config.yaml
d_mlp: 576
activation: "swiglu"
norm: "rmsnorm"
norm_place: "out"
rope_fraction: 1.0
qk_norm: true
lr: 0.0165
decay_fraction: 0.396
decay_shape: "linear"
Each number is 500 + 50 x the weight over its row's rms, rounded and kept within 0 to 999. Layers, rows and columns count from 0. Numbers have three digits each. The size before them is the row's rms in percent of the matrix's.

# q: layer 2 attention query, 256x224, rms 0.179, rows 161-191, columns 0-111
# k: layer 2 attention key, 256x224, rms 0.17, rows 161-191, columns 0-111
# v: layer 2 attention value, 256x224, rms 0.181, rows 128-156, columns 0-111
# o: layer 2 attention output (transposed), 256x224, rms 0.142, rows 128-156, columns 0-111
q161 075:402484464501501543449527555436453491523443456508549522540515531506504455441406542508540410514467462507532567550460494529515446580502542585417547431453529618497565565582465588495558478422387526460498463522513562540527530521557480513460555478439468524450443517491521511512438493481482447483525489374578456411536542487526513508379530538450
k161 094:474434500532514498539455532452550541491522508462528481478395440527522515545460439444482486553446470481489515435496495552465592428521432501561516416509471492385611452447556491494495524509665482535447462488384408466523477559566502489556517451516532569510574466534514528482493553441460511498455532619465441530503542539504563436599428459470
q162 107:545539596561558532535546486439475568611532478493610512496510483486541557512526451494605524452498538505475466542450453441596498560476544525547422576651394427536483469485492460533521490493496466421474552592488433436421508512534426433526487447488575553550435503492459529548517534454423463523579537527417490561476414429517497447491455430445
k162 089:413470536531546550450476471533452493453470444473431558445525530480440495495605630509421558475555622484480553531520564481524461497509576448479543500549522491531529545489416502484548509582465479578450471523452450483496464531474445520584422579478460581540497483547561464503537492429525548495552388532492481458529551441611593565465540498529
q163 101:504481558558501538457474523562524555521512539510519471510504472447570521503478547475528414553521482542426476478497523466513480514508523513462536550536520457504558486422500507427478639462461563504580502536478549500400499480494495466490564343484586546514471514500450481559507512546528514535441470524459458515509490499522414475504426409499
k163 104:578505545418504548496516439518487462529562540497494507445515541557407462577417507452478485452431588466516608523489509360502479473523576515491461490457561477531509586517512519540526471580557467508445416525470439550481530552428516569528491553546457500537468453538543574527539602387483531564568511443535493462553543419441441475465516521476
q164 106:499455444474545543532611443500558441544523481433397439441590490462530484542518504464430410598452468556472503442518473556566552563539513478578502531528399547431433430514574504499504507489538486531414321502563545545473565576516431485515482478523431524442466495418552396569491498527528527506531425518458555469599510497430424453528430469521
k164 100:439495490474502504517536499458491508510510452505634475521494467475445519439547472462511528469558531513555511596465563526480355463490510460627409448501442501513561462544476516429521495433473456436553528485486447513471496425396568450470437593478552499534496458488466490555564480486572527514527527477504503469484580488481565492629561610403
q165 090:492383511597549496460433464507465480539545511510473588500492552483503499504386522537528524505488505449405468468495589510492520453471541551503475505534482462575517552533525489532533552499456463477501499456593442578436422471496490511455505471417408480460507462455503557411424620538429460556544491395549480530499440473460594429549526498485
k165 091:450519501581516445576475472501496582496458555505549451569449599505422547558421556536517559495474469510542496420497533550475463521493494537495565519537405623505541478563480557468510461448550529521523457497483483522436455485531457488545451543476523451518529532535609485518580489474584398491470549441480536544473529491560463506468545536662
q166 101:465540533525404428478468565602454397606513523510509439567485495458444471464463370557510467459433539470495597505557453540485499481527579488511512566460527451603494466502495540552514421503493418524471494523472479463627464475580551529482505431542523521459555458390428480484447516493522551558405514528450524451548540474517499471529528458543
k166 097:434536469511434577408547405466622494514417422535555511478537463503568498510482544486557472508553541479455447533451427549465449472468517509451402466577573448451589584464492515599534504501465481524445519539561482401481434495437579519449495495464508567524496532546541492487459493524515516426506474536505571476494574484533421463517419540444
q167 108:498465592499522449498511681524534534476477427499621507484474459534503500540558550502516560542464554471485472542520364457541485471465536542440554515484451591526514532452430545500483428478435500497436513548499449488545512647554524493467474576443474520555453496557469440582532573378467386553448426638484578517530521476578479495580468533480
k167 104:419540390504428462472590505462561433503480553509454455506443528483485536511572510509471455424499454437468464474472486535428522544540477531442494529493535446432447569580487425539577544427560534456518446445443456441545516529499631587532545440492568581575500427419510505396446449571478445467505487575514472455627508464539433531445495475624
q168 099:504504429548593532510469516598444481525521431486531526507532494591475495605461541431480419479507469580451563492534407542441521400445543406518527376514435483433495501467494501456470549543467538508518536499502519486545549502556533514446447598445542532526478629507483466512575461519513451431414513553489535559518552471499410523481565560462
k168 113:434543480443451494458484530499493503454524509492455481568624416453508468539456503480527492562532503500467523447446512465523584526574468481536561484404451482508568578498453482575511499439498424495423455505546543500378495598467467531520499456543519535470584535520458526419538494474413592521494586488486554516518563571516492442489496445566
q169 092:581543559420494480533534483503428410443531495505488497520560525602459448467513531446444452481438585486440535432531422545481533518477563474535515559478523475407544493541537468464600500550382477477465511471460534495415494515532527526426586559515549549486399483527561504531603503500547472452476567537485482579664502484486592621458501426426
k169 121:514506565574450452491605572397542521474459541561430501496484407516534536582463605523503547544544546539524504515528419495441473409543542504472517497437482528510460540554509483508434516500473489508558470524501563462503496469374515461564590541409498489457568398544578556560405515577470488510485507502585443498589590486496495512470514511525
q170 101:499549507463524521600476476504466438446446405525529545473459544439526555429437520525487536517454484459553454412496403603410499491460488446558535427431407502407563503486480546469428421439503447503482373541504509506488529544513504511406506457426435491442459560512474527472479568527479482475550538473516543444535541461491352526620499524505
k170 104:507493454484437546433463491484554495500515458496446523515545498462505592592516483537534535447497488500427472543538546472446465407495466507538518456423480484484483486596553507494459499515490569465463557540504605521558439541520567481595573527464444498667521483499445477544520509576512545564568447472443556554451494495498539501474543504513
q171 100:434444480512486585506561418556520508492476481540442565372487504488540521491540494510553520575525527545404508474480487455511623446485560416499487453524474480439455498447485423513509529517390541571452543456544536481487582525490552550405543487557589519495518570517478452543511545512494507576503495597463516459598491420590521550384481460509
k171 087:416538540481503457503536403475575532392472473525398505476569490582467404398504559482489471492461528494483513537445415513487492495507403571487515495424524504458531460529446622514556522518619454492514517534554478497484472451485509488570487520580520480530408451502517453484499514520475551505515534551438535389425592513508485625525550498500
q172 103:492615500525523486532472518495487529507411576479502508519517481540562516574483552542513468463511503537452418493455467469506513565575405513516518601450531435505517519466458514536483443558457512559466543469516605555470569461500477527394520508422512502486599353464509521503432436541427518564508553542507567492540585427525506496547459571485
k172 107:480387487437458493550409460518554488539501452481406570566482476488518557480540510554449507479447508430564457442451494557495543512476519568534486404517483480449446533456570512490460541447451497446526491410538506435511493479575544465522517452462462475522450514523419490583554493567551502558526448470475502639486545550601456557421578384458
q173 099:479515478609509460581525449450460553401453509459418540534451489478579421520522455473454538531582466387517389471495446614439456642529473382489454395567373511522471484418539472501492524526581531532509412457499520425483488528487552495449479448523444503512485472536449537480408397468400431497594508416374482395490462463518503461428527546523
k173 096:584460449468497593575408543469524450424524482544550532521467558475435550521371587512532413593519473598487469434618491499509547519455490543536615504484516462528460466515559496502448513546479529491457518516485456543488482469530514445431539528540460526418551483535445499451570481564632440387413453519520501529414440471490433494525554507447
q174 112:570506458548457576477375500574518437563521450390522499469493456462445390440501460532464494538465603457482559479480410561507452488530553624509498448489499509477524382474475563599454450480526548456557536583545473537459582505451414491622463545529564457374544558463420599550477431472603482444397508521465534523355447481452503509443471539475
k174 105:473553549541566478467463516501472492536526508527528436538503460477536531462428538582581495377500540496496374528532565451549458549504461594530488500457456466408560517511474477471495512537461454507448601477476494411552401511486436527505431460487564522537505499463513486528585587450441516605361482454544480535622461391469612453526453442507
q175 105:563461439570574591335484502477467514458524512496437437484543495580538538489522466542531473551449476472518555437562614520391548459464429424520539419439468508533494537455518506457558459493501488511574513477442520491514487503495517479450505532454527565455528474433497503489497450561408517510467503369518543556510594455549518505443463444486
k175 099:397564567468438453556490550466531573487603459515561549530392559552615506489561379572453543416549467538585479579455534528554541562452557502536458590507549548515559522532514457498428544503480607523505448535600498508572498468393531549544472513482465510377532494552525475509522606490460508490491496469442488494535477556483498488520474516517
q176 105:511569514481529563469511481458545470469560609562423451549510477469516458484511446409553412623571533476574558553490417513543595527519520517462545586459467571572532464543517500459550488536620505549442577436459567405527626590493475524500574484375561475464466498399580540476453492474450524529553448532571475588656493541485496488533416500536
k176 109:445470487578580513443509550485525482501585506510519483456499476603573485432477535507441615538439466383407520544471540464603552500445520608571439509509419444460539527429508575505610565455481533472548581465517491518493405399512534421512529407490489592575528496506556555539496549562508552402516563475595530487525475541547553455539543561574
q177 101:495474436504411469429542535519585515439499427475442472480435468556395533533545568570501510536443504532517487465477545455507469565505560576503495469522392421483440521481529594409476589492554522599535435515478507482474424488474579518466399475507513493368436499488570491480538465529459496475534410412489544505548562570480476486490435502517
k177 073:484470468543458576466549492484499462552483555589575527449529443474523398502414463525474403434515487516603524517521499581410547564533419473490502550459450526491536562512485493506421471472557564524541427489532528529525459542595457509441534526459500497547471412381470463489469556480599537497412505450524433540507449493428457460526467437501
q178 107:471510412586401505537466469514468536532491469459465543450514617611538410419534594506501520617561450447518548498432541459532558555558484461522575420500513509488504457488386441482509322519458520489585485506480425514473472533473499542498403485512571514471516459561482463534509515548520548546545441559557531522552537558535492510497458545478
k178 103:446510482532477436561506481507603611523575462504454480473494432462575476402513442496445531570518499521505488484595563476407452584466493527469484529433444512402523499487537480532509605483451406580393465444552477491490504591603469496557406490464511459565447469527482495502561440487451468547587493520498524501438436488530531496465552549547
q179 103:493516540611566580528421526461518360470479466468540519484538468519528471514519435555505423524433419542514441525544572528472498518511497509586448565498568473505541485477463418527520476521557494489509530482470514578560475558443521497488609475501595493547535540465475524543473453558580376510637518461472419511511445481482554547558542576540
k179 108:530470531504429504494506487455565482508558428451521557435452551425571498519486518564548453548546487556430394517462574495521503507517462466413508476549481527438558536409464487519495490495534521487483557525435433498559477430559484421477549549467425392417472497584502428469523438539516518508529505512484568574585436373459511513490494529543
q180 099:455494513495414461469506519400501565403423494424515500515514536465516408506635462429498580443543485457517480424470495433577495537503506538562512552530435585482475485557499522480583531519498511463490566480444493473507519458407483485501469504521429482528476459408554463481428573445500392432376468556475535518535533449573548517481416538446
k180 106:557462528458516588563431514552524513426514543484500459524440443477553541504478419530530444586500528492463544547530496647581598438458622445465481479420567542487556507471568506403443584555530492432492580577551507509486601467443472530501523464512566494556470541512544493489482554528528453481527582405402497387557494526446499525409575578541
q181 110:464560589496427537560587519447533431491481461481437518528536457496508503452515524574432542568559445517473456492532533459513530543561497508585560514466468575482487476408497515523483474486530416487420468487532444442547536443496446515451464478503467441514425479525475526516455478578436573573415475487404559555502559532493441475465460490590
k181 105:430541502502466473476545478483547470426515528502548469442450519456477384496556517506489531471541382456523512494527450531538507421495519512487453533499511526547491465608486447487535421419461567393533574582618486416494511501447419519531579463441518488420465368563618541480542492501581458492553536442522444479542502507518566559492522457463
q182 104:589501484513471510480417494489548527531533522486525559465433485623560563513506617529468516487557543464509544482513452454537578506418440485533529570468480446444530463418577525514463528402478449427544459488427417524532493495481559569507474463387537570525464520516496609486408543529495593461506447503525446558536485511500464420546462580491
k182 104:475535556460476516524527521486540537520473484462577450508548486474469554438484440505469552417598490565552508557515483553511524531554535524598541436558481469464374451535555517444444483461506477521343479457552586483588519491473487499442433513513403394505563459513532470557502529578468546467500534524517527539512567484498520535548423425500
q183 108:537480503624449518505521531509511585523489513610505561558465485527547604448579444554435522409472472490524551399502518602557574492610501449499523492476511481442531466454469555476498465530507505527478525564572484416553615555513521535520533454558509410438457502469669488474505478514520461496506502450468444503553439521571518486577430437442
k183 102:501549584431451502524529456575592415457539471538531544584470497520586501556402485522498455555517512528523493490557445538512528451482419650534499451387595482486459486530503523470536446484559558534544496465400496524472427467544494523433544492481523566450511521518476555579586544533433574477552610455472529359554573468509455535542466623532
q184 101:546521528571425560546462478522454435579451501451531550569438519518393465572538473485497578441526490464554431518472549540456472565488533495509485524477532544422441528498483472555519456553601378654453525388499429542619512553598447470431502496500538567487528542415454539524533542478517523550495554463410523531390461515512533476402461449543
k184 101:489513487549522437513456483477484502529479614512524421465393519426492567511519473603519365607530476620437587516476482547495502441606508541493522566511478392533535519490489552482520496467481532396515480382463539531487531411554538458532546473417455565431551505553505465535477556537457426480441481540429576416517493435510454546470496537477
q185 107:566568471563513416476416522561467544473454505538504549563486542515464519494448578437548509446509497433480544499455490476480550508456505511442504407614481504444509567413512544432547599508496535496499425481499468497533469391458536383453564502531525468562437501478502563497505461382504517368449464520494516481504521500524465448449510554474
k185 099:510523511490509552505482463475525522486547542384517388468514483427457482498538446558613497599516565413522540485562458460478558545528470424522467557367493489477497482542536552605497444463500457507446453563573494523449551510555420534537399416509477503519465490400484524502505499552402442566439459481525498522432537484596528540521450517412
q186 106:556525476522483539565495519502625542447543479424541486555450511391519445383472501539458536611489552531553569536553604531477477508542501463600504476549503498486432480550522473520475422537447432525475438500500534538443488464568583623483455520547547561568461521523524562588540432503567449475430459546500563404424373436494569562571519478492
k186 103:467513457480457508598509500496513550500472507409563523485506492545518550585487538546554506479605567477426466593461457597470541573552518486522439540507439541439542426455493428465450464453487523479551521471501470458459490532575467588584429528478494512488565505509456537507441534487445585453579418436471472567493421523395503469503473515506
q187 108:511496618507513533491515480524440524438497522514364430519470377520512478519549482529516452455535455576571435564510490556494547472571458450548580523516474508491481578532593503427556487429533521457555541560519506565515448467512569545446417462512534504527454457509424512450548535531422489487542529555518563512511457450427594615468515455491
k187 108:480587544517435494582446486541514425461473503480501508460520552533529545468530521474417581506491440487480508520509585494519485524500600540444520540532496564572514524490494482487435461526536527562416451568514486580519496448476504547429585594462501540494518461562569485591393545420559624426483474347548463443498523486561551555548534428508
q188 109:482495520523552492473490578504519534485546440440534615573497454455470454517504510634528568546445557553481482541466625564485480447454523472573538567507548505470466575447551476469454442555486512513591523434468507431522495452578561613426516575547509518501427441584509458461536453463560509460538561504483511479501566545475502607464533519589
k188 103:552473531515420511639564498440546462504486437473475516480428597508544431588498590559549517374464476499512433554472462510423438492527488471416444605496452456465479575469393510519502553498485463531620472531516482534480476561567456360537578533407460408503528471519472565481535578442513495506481518521499497532554421495442490408497540456459
q189 104:498425525561453543547484520463519467541443525463469595522426434487419480540533487471513473525478510495532460399530559396435502457411531482407502539509515526530523547480536529418528460554466470460568510547548624520469392509477490467546477554522487442499574522561607549555633533533504493587482425433480486497454526530427439376463510465499
k189 107:554481528508439533502509484423488438411534616516561456604516589442490483447479458473495427468475559503382433500507534467469400493488502499532516499478476533457472425498532475563463589441528444530567453397575457562556469457519474524451536498478580477419504505447427530468490444497528614531529443532582478534470461423447503549422486552487
q190 109:517581525551622567603470508514499488487490455521483597487479531479471351527455501523480541474501568505460431505581455444500456553537452515475406529512451519440533555498562535534604459456463386457500463405559472514551534608426530461426514489628547460538447547454451453497511528542510449532421536432546556406502480542435496507561535572564
k190 105:545518495495471460428551542468516592451474476504562440442558461435458646534509393426531456507505404457512391478540441515510460501478463577436443478476548516508517487486481544461480537580456549512478639552495516502515510542453474502571554561507423549517549360573507497499510493520561499493509521471404433548467492529538463493542523543414
q191 106:507480468509551537504495554516391451498490505538423456494450480520451417632514527550524610484400519569513584477542544520564455503476487550493499543488527464494487446476577494593569510479537542451434508421511518572508539438563501435441447414466442471511518548388482515540567557520591500538506487538478425540488595526521598467510504506451
k191 107:520541513468574524450518440461488548505626495565451450416490523497434422464478499502497439556554502521467477537400452507579541492449483627455411530490578509480503559445548519500491497561510537581507436589496449422556608517441465430532527480500477472492637532446518526481495544528502509411497541444535494477547405484506549513481433529542
v128 092:530432528512508447449583419460500512543523497544471574472468545543496509469470545504600554569411506540497605562454526419528548499377492552531533442521491607458526531518555635493550532436430383505473566513512442546463446503469558447440555570478619492568439470496504479431508580521563483507530567569512504529501463468453524408616559502472
o128 086:481483511471592481418579495459488445475490501463503563558588523579541458532434464466540548523514442459510527574518467570530507491461453519468446449436522511456473535444529502592500614456434450514462521540479581513514562534501553429438580474431564547622510459575456541523547602466523498417400501512571471537499514530561499475468593463490
v129 093:514466482463498487538478462432489511561591473470517538448438493472414448493536609484430493478524462498450497375543483486572551525583516469471510478446502467422476507483446561544509351526572484458525403419506550524473518539468436487509406470577388489479462484487521464455464444522499619512533487498477416465519462490579538581560539457511
o129 094:546541562424495528539463542469516445489553477457573477521459595510426462490532515485489354512509508422480515411476446521499477498530479492522466487407481359492503439608533442394582398444523419541499475473504503503465565465499557528512495488473512500597508514446574508408519460554424644501601552441414514525530520504493538528528464468434
v130 083:548527529500477546495505392412530476385492494540502552526421514513461499467503446534519432507515425473601477391541582518523407522527537434509504485453406506537529517535567570455522529504567496463482441476464547440425501519488530507511465594488546550558432593489467512544438471379582588441495607574523405545535454571552482540510497495440
o130 085:559490452475533536584398461504516430520547531520556542491509592466410450503488536490524594547584482491414463472470525543479548478530463479431499507455498460418436584505487417488513564525480515478521535485586588535555476485552545465561495378541523514518506466520520500433507496456538483424586464611654500522494546398487466492434496527522
v131 086:546525449587494433463502555444461482523510509584562401461484541503505578507467476482470478596484565480487459455563579441475490488442493587498464473406569481503484495485588455478503526497487462409529534522565496452480456546520502504410404480501629534509493471540526573490532460525512528482590432344468560636544496449422424532565502543432
o131 092:592432600557488477523435500498517553443523468549541520468538538517526533486512519559607399547471562493439467494583484543536543566482446437474564501519548484531486486466445392417526550533510511481463547549381359511468529493508515516462584471531523466634482445436433554443548488500517423510502530535552409530512509464436446552416455435531
v132 095:501461508479509477515516476475587539469469474564439588564471575483518517505493510543522505537489437565401541443539592475452502627472566494468542520510428563549507495547504476549506485421565519497468503487466532483406500581499522450427468581436453558542497533566597498506552482444488507463536536574510522530460422531474540532490489552536
o132 097:499473471501493503548566486511526498479531476553478555569545511467546525492506498460493517546556452512418499441561414624477512466489569504566474421451534501402486575501530497455507465525478492484449511495566513384488526458473480509535559414601475500433548519516506589520507501510411460436639562579527488480549515542409436598413529513517
v133 096:386552589562419484490431523463501498473459522518536592520422527535473581432516508552438436506513503459500495463469470496410456501534532514482444558454486582468502555463503446500529548455589431531610521536507526548536526464445508535456421529555469425457395451475469445492512515550531433453526457399500497467523492509379461500434450471537
o133 096:425547533526469557465465536452558511507505545496447581506420485555458537448434573530486480531424587528531476543440499517445583548468549484452415553493457511446532526475356462459504549598450474452508382473437517492507455473453515473583492564533456481482475558520541531557477560513550472559544465412514511555460448548513475480436486443523
v134 091:395538502426583542475474526520464470506447479548583542429538512566505635465544423524557467527547570543476557515485460427519484577528526538454537537437447496525490409533401529504519441502411457463493527540579575540520570408502440467479453445419584437472540488538547512479545539460506550464482500414544431515507434417377583547419541437504
o134 095:519519540484560506594478538502509465456496492516479522461477474548586568402396524464518492555447447595466513488436490426495461478531580508484555488454537574508526469490469466603423492556513486495497540433477448479518490509566482458520647453423461517596562502437525531489598511519540410464494522549452550493412580506436461468450484437531
v135 093:382533432574549524544561454412513483512500597558560458497417500587595456510599522547555421474524495471569495460543531521529491492541459507515486582424425525497493493385496524409624464486446518494432462529425557442427485492483426441437425539467449436506531595393597481434509624532580512536493517465463437507420471569504468487514475458486
o135 095:470517441539571465520501477453462476522518481536515463535493607476504525539557534462450520532608513571526465399445478454432493517474556472411538603528468450464506527577540514544563578530470511509564554427597586478473469479451385464499594407581473524446512546460569529550610526571472423547522498500569477520509443566452472542473389407517
v136 095:497472503425470523348458408498488500534533524483521558450496412407492478474515406512504500433527496545520407450482552565464530520580439515577554517506564513480445580570396450460473405460520413416465536530464569506547511465456471415531480557487474473454504527477573524436549449526417513478476485413500527520522510526520459442484444466548
o136 096:495575615408379514443580422512490452592518499511517524557558381467472429453416400519428586515532536512509392415556509491477452419483544464442411599542548594475490462522374497513439395490507405421510461470514506514534466543541464531523513513541529431482512497503503500405577492497524526616482437535525511467429493503477438429541470423487
v137 097:484445457379558511593436559532503542477434613553600522531459509496487569477471485453487468512544519532447646503484442480466514495481501449606467559448464476538451437580502497476542440367496477428444596473618530480484489564419506530451545509518436501574531421432531450560556539502491481447486528440481511490435451457475492515458539537511
o137 099:447514495523556451470552529570571512474376468444474453525512509521447501547531509530486508367512490493516551594487472475523563422506485494526549509448555484514530584461456480469479572541389486541544470394423497502536519556554529544495544602548505469511522521496527555560564540506448466482503547428434481436445508472514481590413464510556
v138 099:521499534507511522511548506477558519469562471535498478527549446500471492487472496430508564490564515476536479404479461493560601513583563483519602496574586414464550507521484575505540460439548446440524494441529449531442517467508553477601591453539392484477525524586461536499510433522464511626542472625481520525503506558468551490566431557537
o138 100:513452487491470514449528474569507431546568558475465482470600481517471454449468532432483529544474471474515448503573422507562481507575429528575359448480443485571509437562461579520572445534526463537529510565544501481481492591473531563540399472400457561549523546542470439445547471493524555593522468566444450561567492514535524443510473538527
v139 091:463536444578467522483552559479555407524524468484548445489422517470485548463490542491394513449394459558452438501423532480432483589476589478400494455455417423479547584551555560514545438467460485465495482516544464487553511492527348435423558512485452512526519613438494446546523490499437445512533471522523545564484484492441597623370568458473
o139 093:499569529571516523506483538500464465510580513628500418424402534572523547513468477522456535511480469456483555477592455482537554480409567493514438418597617484370498447448495452422519477533488541507497541484477440494456519457499434479596480592449518522562501566493497524478463497546519538503548427435481551482544481539483504428432468498475
v140 091:517450460453454486566479429488464476556500497464522461498476478513489450486532510508530479637527417372513422348480492527404478449484539487510471468499582583511445456422535503482469522490535473514502497540521535523494512478403465391515460418455610579473512454551539432456510652562440523459454525480456469492522545525481439543603551495539
o140 096:529556472434513321461427449531463574486442462429625439522518479544425518511465545514551506585489408522607367519537534467454585463563439459563581512422538514534605506478522450521471540538586559439498509467524508389445432506403470452484532550569607546513426479562464515472493530480446481546567575450529491443476555583588429466482506567540
v141 095:393569361440520492432548576521475410515501489470534519451488400547528465508443420590505407405524547467551478503527459482540416548595469552433490504529493415484544538545505544520547514529505508578603535446433578519481536437450553522474467540483514522437456463591434389599607470430404569496460503429587460510568529458477527623511482452467
o141 095:424557468399473548578427459562484483650507453437394488518457505537527519479413598489467507528561472513472475535469501533508509516473504371588516506588609471506530510489492484479507561462522471543603443526421513462473430506609505443482509621495475532478526614468503437534515467555514493422503439503502520434527596484379445419395507565490
v142 092:492457536408527654561508498506463410418556474579454531493504540442534505528483450490568404413507491447497460581454452555517464465488443527594506474548555511478529499528473575534460451498533468565447602553591479464457448536474479496489513487531483484433525519519380476447579516484564548482538490405494462514503463515534578469491489577472
o142 096:383493490545477501508521549488498410526370474519552515533485508438575501500579514552425526488545483496528489411427508510456406498589476445562531584465453541472480525413546595485446435553482428430508601510410496496495506502500556490544486584472509413520452480535498533520585532536548505616469488447478464484464545437531505565515528554461
v143 090:470543506600481532481518461443438423583526515453540530520427487536490491494534464509521602481517515509548456461340416464474518471593536493420555418529513507439580511451486618424454499571576503519497431531510446419550448523560504430543547503570509480429567485440515434537477445618484498504402589616510519470527453567469555459538491483546
o143 093:430424531556433549538499470479526468566507499447465476486427553492512508487453516479468531646530492541487569445518565465518474538418433462453416477475405495508475411538482585462580466502518540571597483441506412532518561483439515421555472495524509455503461451493539426456388534457473494561461439517456484606523573501486511430550561505498
v144 084:553480523558468507553600583531590504501458470468458527495480480514476446536478544445524430464386464540507538510418499538480518597510529415470503529444434498457457528511503503407475551556559486502452528570515542527576500456484549500550605492477474503567546505453440412514537584436530508422531503458594508471613446487589521410476538506533
o144 090:510480511554521489527530461536526554507463506510464447370532504558603493483527440483443516502521427556554585459564495571508388504473471521475491407527466525469515545411478500535515482420514540577382428530525518496478431505405482465423478563439496496577525480520513399463511547467414539504468491572462530467496490424448482528497531472567
v145 092:472597554487498549539574443490505468407501534442603469490501457522468433424558506542458577520476527507526513436479513546465526494390522589606477519519479535595441454506485486442516500432620486511478522538444464441543489490490527506480489474448582489510538465461542521486465499527480533556548423451540462457490464510458497507492566487443
o145 092:433486478456517468445502494518569560497468468540548494533432561452454513512504467572599509498504556530451457498426508566454511454559557527452537505493535598574452440569510466513566452519530576518505546422417603447419508593540460477511550525506563450529487439478563476512548600537487433472454523424525515508465474424434376530511459524449
v146 088:452482492554463546475474567509493505460441546649535581539571510560538497457462473496483406467478516501419518499540563511460542508433573592609471566438448531534561494520484482534521504461584532579525412474425546516534441563483494505456479511486581527509504560478557528536497448460577494470475548498476527496461531488479440484520582452549
o146 093:479596430473469459465519485489524446456550370438462556529585530460519474572584484543613491456465481512406511481542537476474386456621503467517486583565473514511477594597520522494481463639431477483513495429512559460549518492504498539490493533482560552509443506590510437482490462547558519523525471521538569518463460556452537524457484516577
v147 099:530613433495405488481478487534499524504509491565533460469441571516553500456512492531460460523457479489559511569475450454514495469509598514520488486437625489487462472451405503469524517557431483495545508531534467521517552427494502406545470478473542504419504476444439518541423463492479600437513470464496511506495627436546476498427502373442
o147 103:562475372494519544636439528473550517550536492578470482422547427454488469573473472512529490449522599532532456466472507469463526549518507556500548495547489429518435492516465525421402502587440491498465519499438507549469444443424455356532480455396500571513436509385435430499433491498497483521448514645458596548527526553507495444487528444497
v148 089:502528524554518521426491501508430476505501434387540529460504527527557477593434498511460481529502472543509441500531417489484471436511443511525380523433647527537385489488481574424459497483514407512504547450543492496486421508539551604652486489482534446532475463602476485450453425493456502541592472507555478544498481452523579487486519444509
o148 097:382440470506550592450450494500612513518468457464504502491512387474552416490541459478528548494548553505448465485522425567507489462464504462506490492481490555498479578478460517486504453545579487550550500493437433520552457457486510501466555495470498505555467530450444595459519448497492491511423486492390577477511559557556517497506450519441
v149 087:500513446524473404415461459558535431543494513489467492520542517494540545473548552549548475527498502530574507507493528483465480515501559519387437547523526450489492607463479475462494432453489493564567408474507473490523608475540631436440524448480530512499417398559448548502495424502519515516518558398475435498577553464392477578456533475472
o149 095:548608476464535504481455435438545581526531565447527477533453489549489594521455507462527493475472536440532456453467452486539499499509498498507445473544502537594501531422457459512487503505467517469431496472471498447503589496537474532551454476440556491494563537612457498464492459527593426526514618473416420474496441440471548329521492554430
v150 083:492528538449523524491494535408454597546457482397500522479445562507539459617513534577504560520492469509421546621417457500560455472575557472374517545614441511569637474445363564503453518523519494529502525489503455429450506408432519494461497516519459497576554507421441590469577499577528482460476453595580548520538507586563432415553461554449
o150 089:385386405515416534462476449456462400587440555475518431461470550558475530560480531466518444591534443540478431566518421455554551570483566595463557486524442457472565569414483643526419627457487534597530406523515528493486666481433482449534441536507564499504482477502457516483474511450483563424397395495455509527455478513520506612552450537513
v151 083:488544490475609463493406465497509508510512556548529594439478502497378492430499486451512517528550591479465387538502538501506414416423556502552418547525354449522439470432458383489515377440383550519502530469464496465574567498493556502522482477427458445497449455487560499473561569457516485522511452469513548552511538498497344561506501449502
o151 089:544586577545548448429514506512478581376499534561444516446473443600417462530502496504454460422589470506497432527466470484423583445448533492404534508485573453526527547528534391463421536469567484470448476572466547402457566504497529446542477444511432518467539534493541569537543486532533438501489559548562510393495492532564452598542540546462
v152 090:550459488493544482476434471511550535511582424528543409423564482496496504443489475484566530503567528576467464461509469499516492452509534478493516520463517499497358504576455576524470523540455529476538528484503488627524537393479484419439503512375417608511423519601391519491517450459467491557595609534540480527527497434482410492549448437521
o152 090:495529575505558490449620465567530518551527499373491445497553477521453411448539466491468464441501487513479469481502419494575572474577481466408403531486571461498424479548496471488474539578548532502440489491535513479400528394427510518587452519487422498502403508530398588478562534572440469496403557529540505414418507519570471465508545548443
v153 086:508506505414555639510476550526510524487496449482443449555438548523432543571521536427556495564472607607554506449480489531513535561521589502503531563618518480417459585457596454518543493494518528518550468441496547572484548472453568488476447466461492401420488534512499573576496430474470452506423430479411577629528524506520434493537565609498
o153 087:530453476450467535635578461552470416463465488441604442462418480515489433591497463525440462626429578431453437505488527500579525536507555526484485517472581579510537474439514422456487450514549527463393481577467540487513523497491562509539486504525455383489469556543560507476486461568469541595492518491451412565507563445451543406491485551502
v154 090:581469538420518416519519512514477511486463487555468439555534580511465496570482461516475582519509563386523471444482437507485397495485440474489473550500449468590496475518492489511497504568489457559556525469512591507467442554545457552476523556635577363509560569501444530439514568554439533500615539454582527508554458562620442535471609465525
o154 096:476539450550508549481494476507484562470544464523532435456499509509531491471467535525484470578429486591487489519448468527430448533536485487417561566519549515513542506492460575535476490436528451563602481544338589493538518514477450483402494590435559453482542515431465541539414498572573487467511494520456550525450465398561456498485589578536
v155 092:505500526429426529380439564517554420522595400512526478529441456431521473479463505449426457540514588461512506449446547462516477494531476531434460496599511458504553446537511359472402417505631512476508469580459524519493566453521479463485477503486402473470534554542450498444500467545535601414449495516448454554561497434523553459513403484470
o155 094:501548438445441470424376511421432480507529515385424474545529448504506466428455595394361574539543516481559532463449585529436525430475582446503488510488570549549509499412621468529462423444504542530502436504536427552429504503571480494549460478492499404574495507485526557471520559479502477527374477542516477552535510423425561449525505429501
v156 095:424499512469506591544616499489599588481578523574507494416418537448488431467614462475526533524475487495522477477460532517519543593516575471525522421539484506541416506526514396475496510584494518384451418545554499491518557556477473576422510563519463495473439483624491424475521535521615521561488409429466508508443408561456451528440496509509
o156 098:454558583582490466543452482608587535474521507525458495456463522521441496441557483524469500450453576512516534470538507580547614520423512433578592503525519555563493533491603464554547476534539529476456501527542552430559561567525504512514524509451547620483513525505594500536598529457518481488564427556544387483450404488548504547456499510505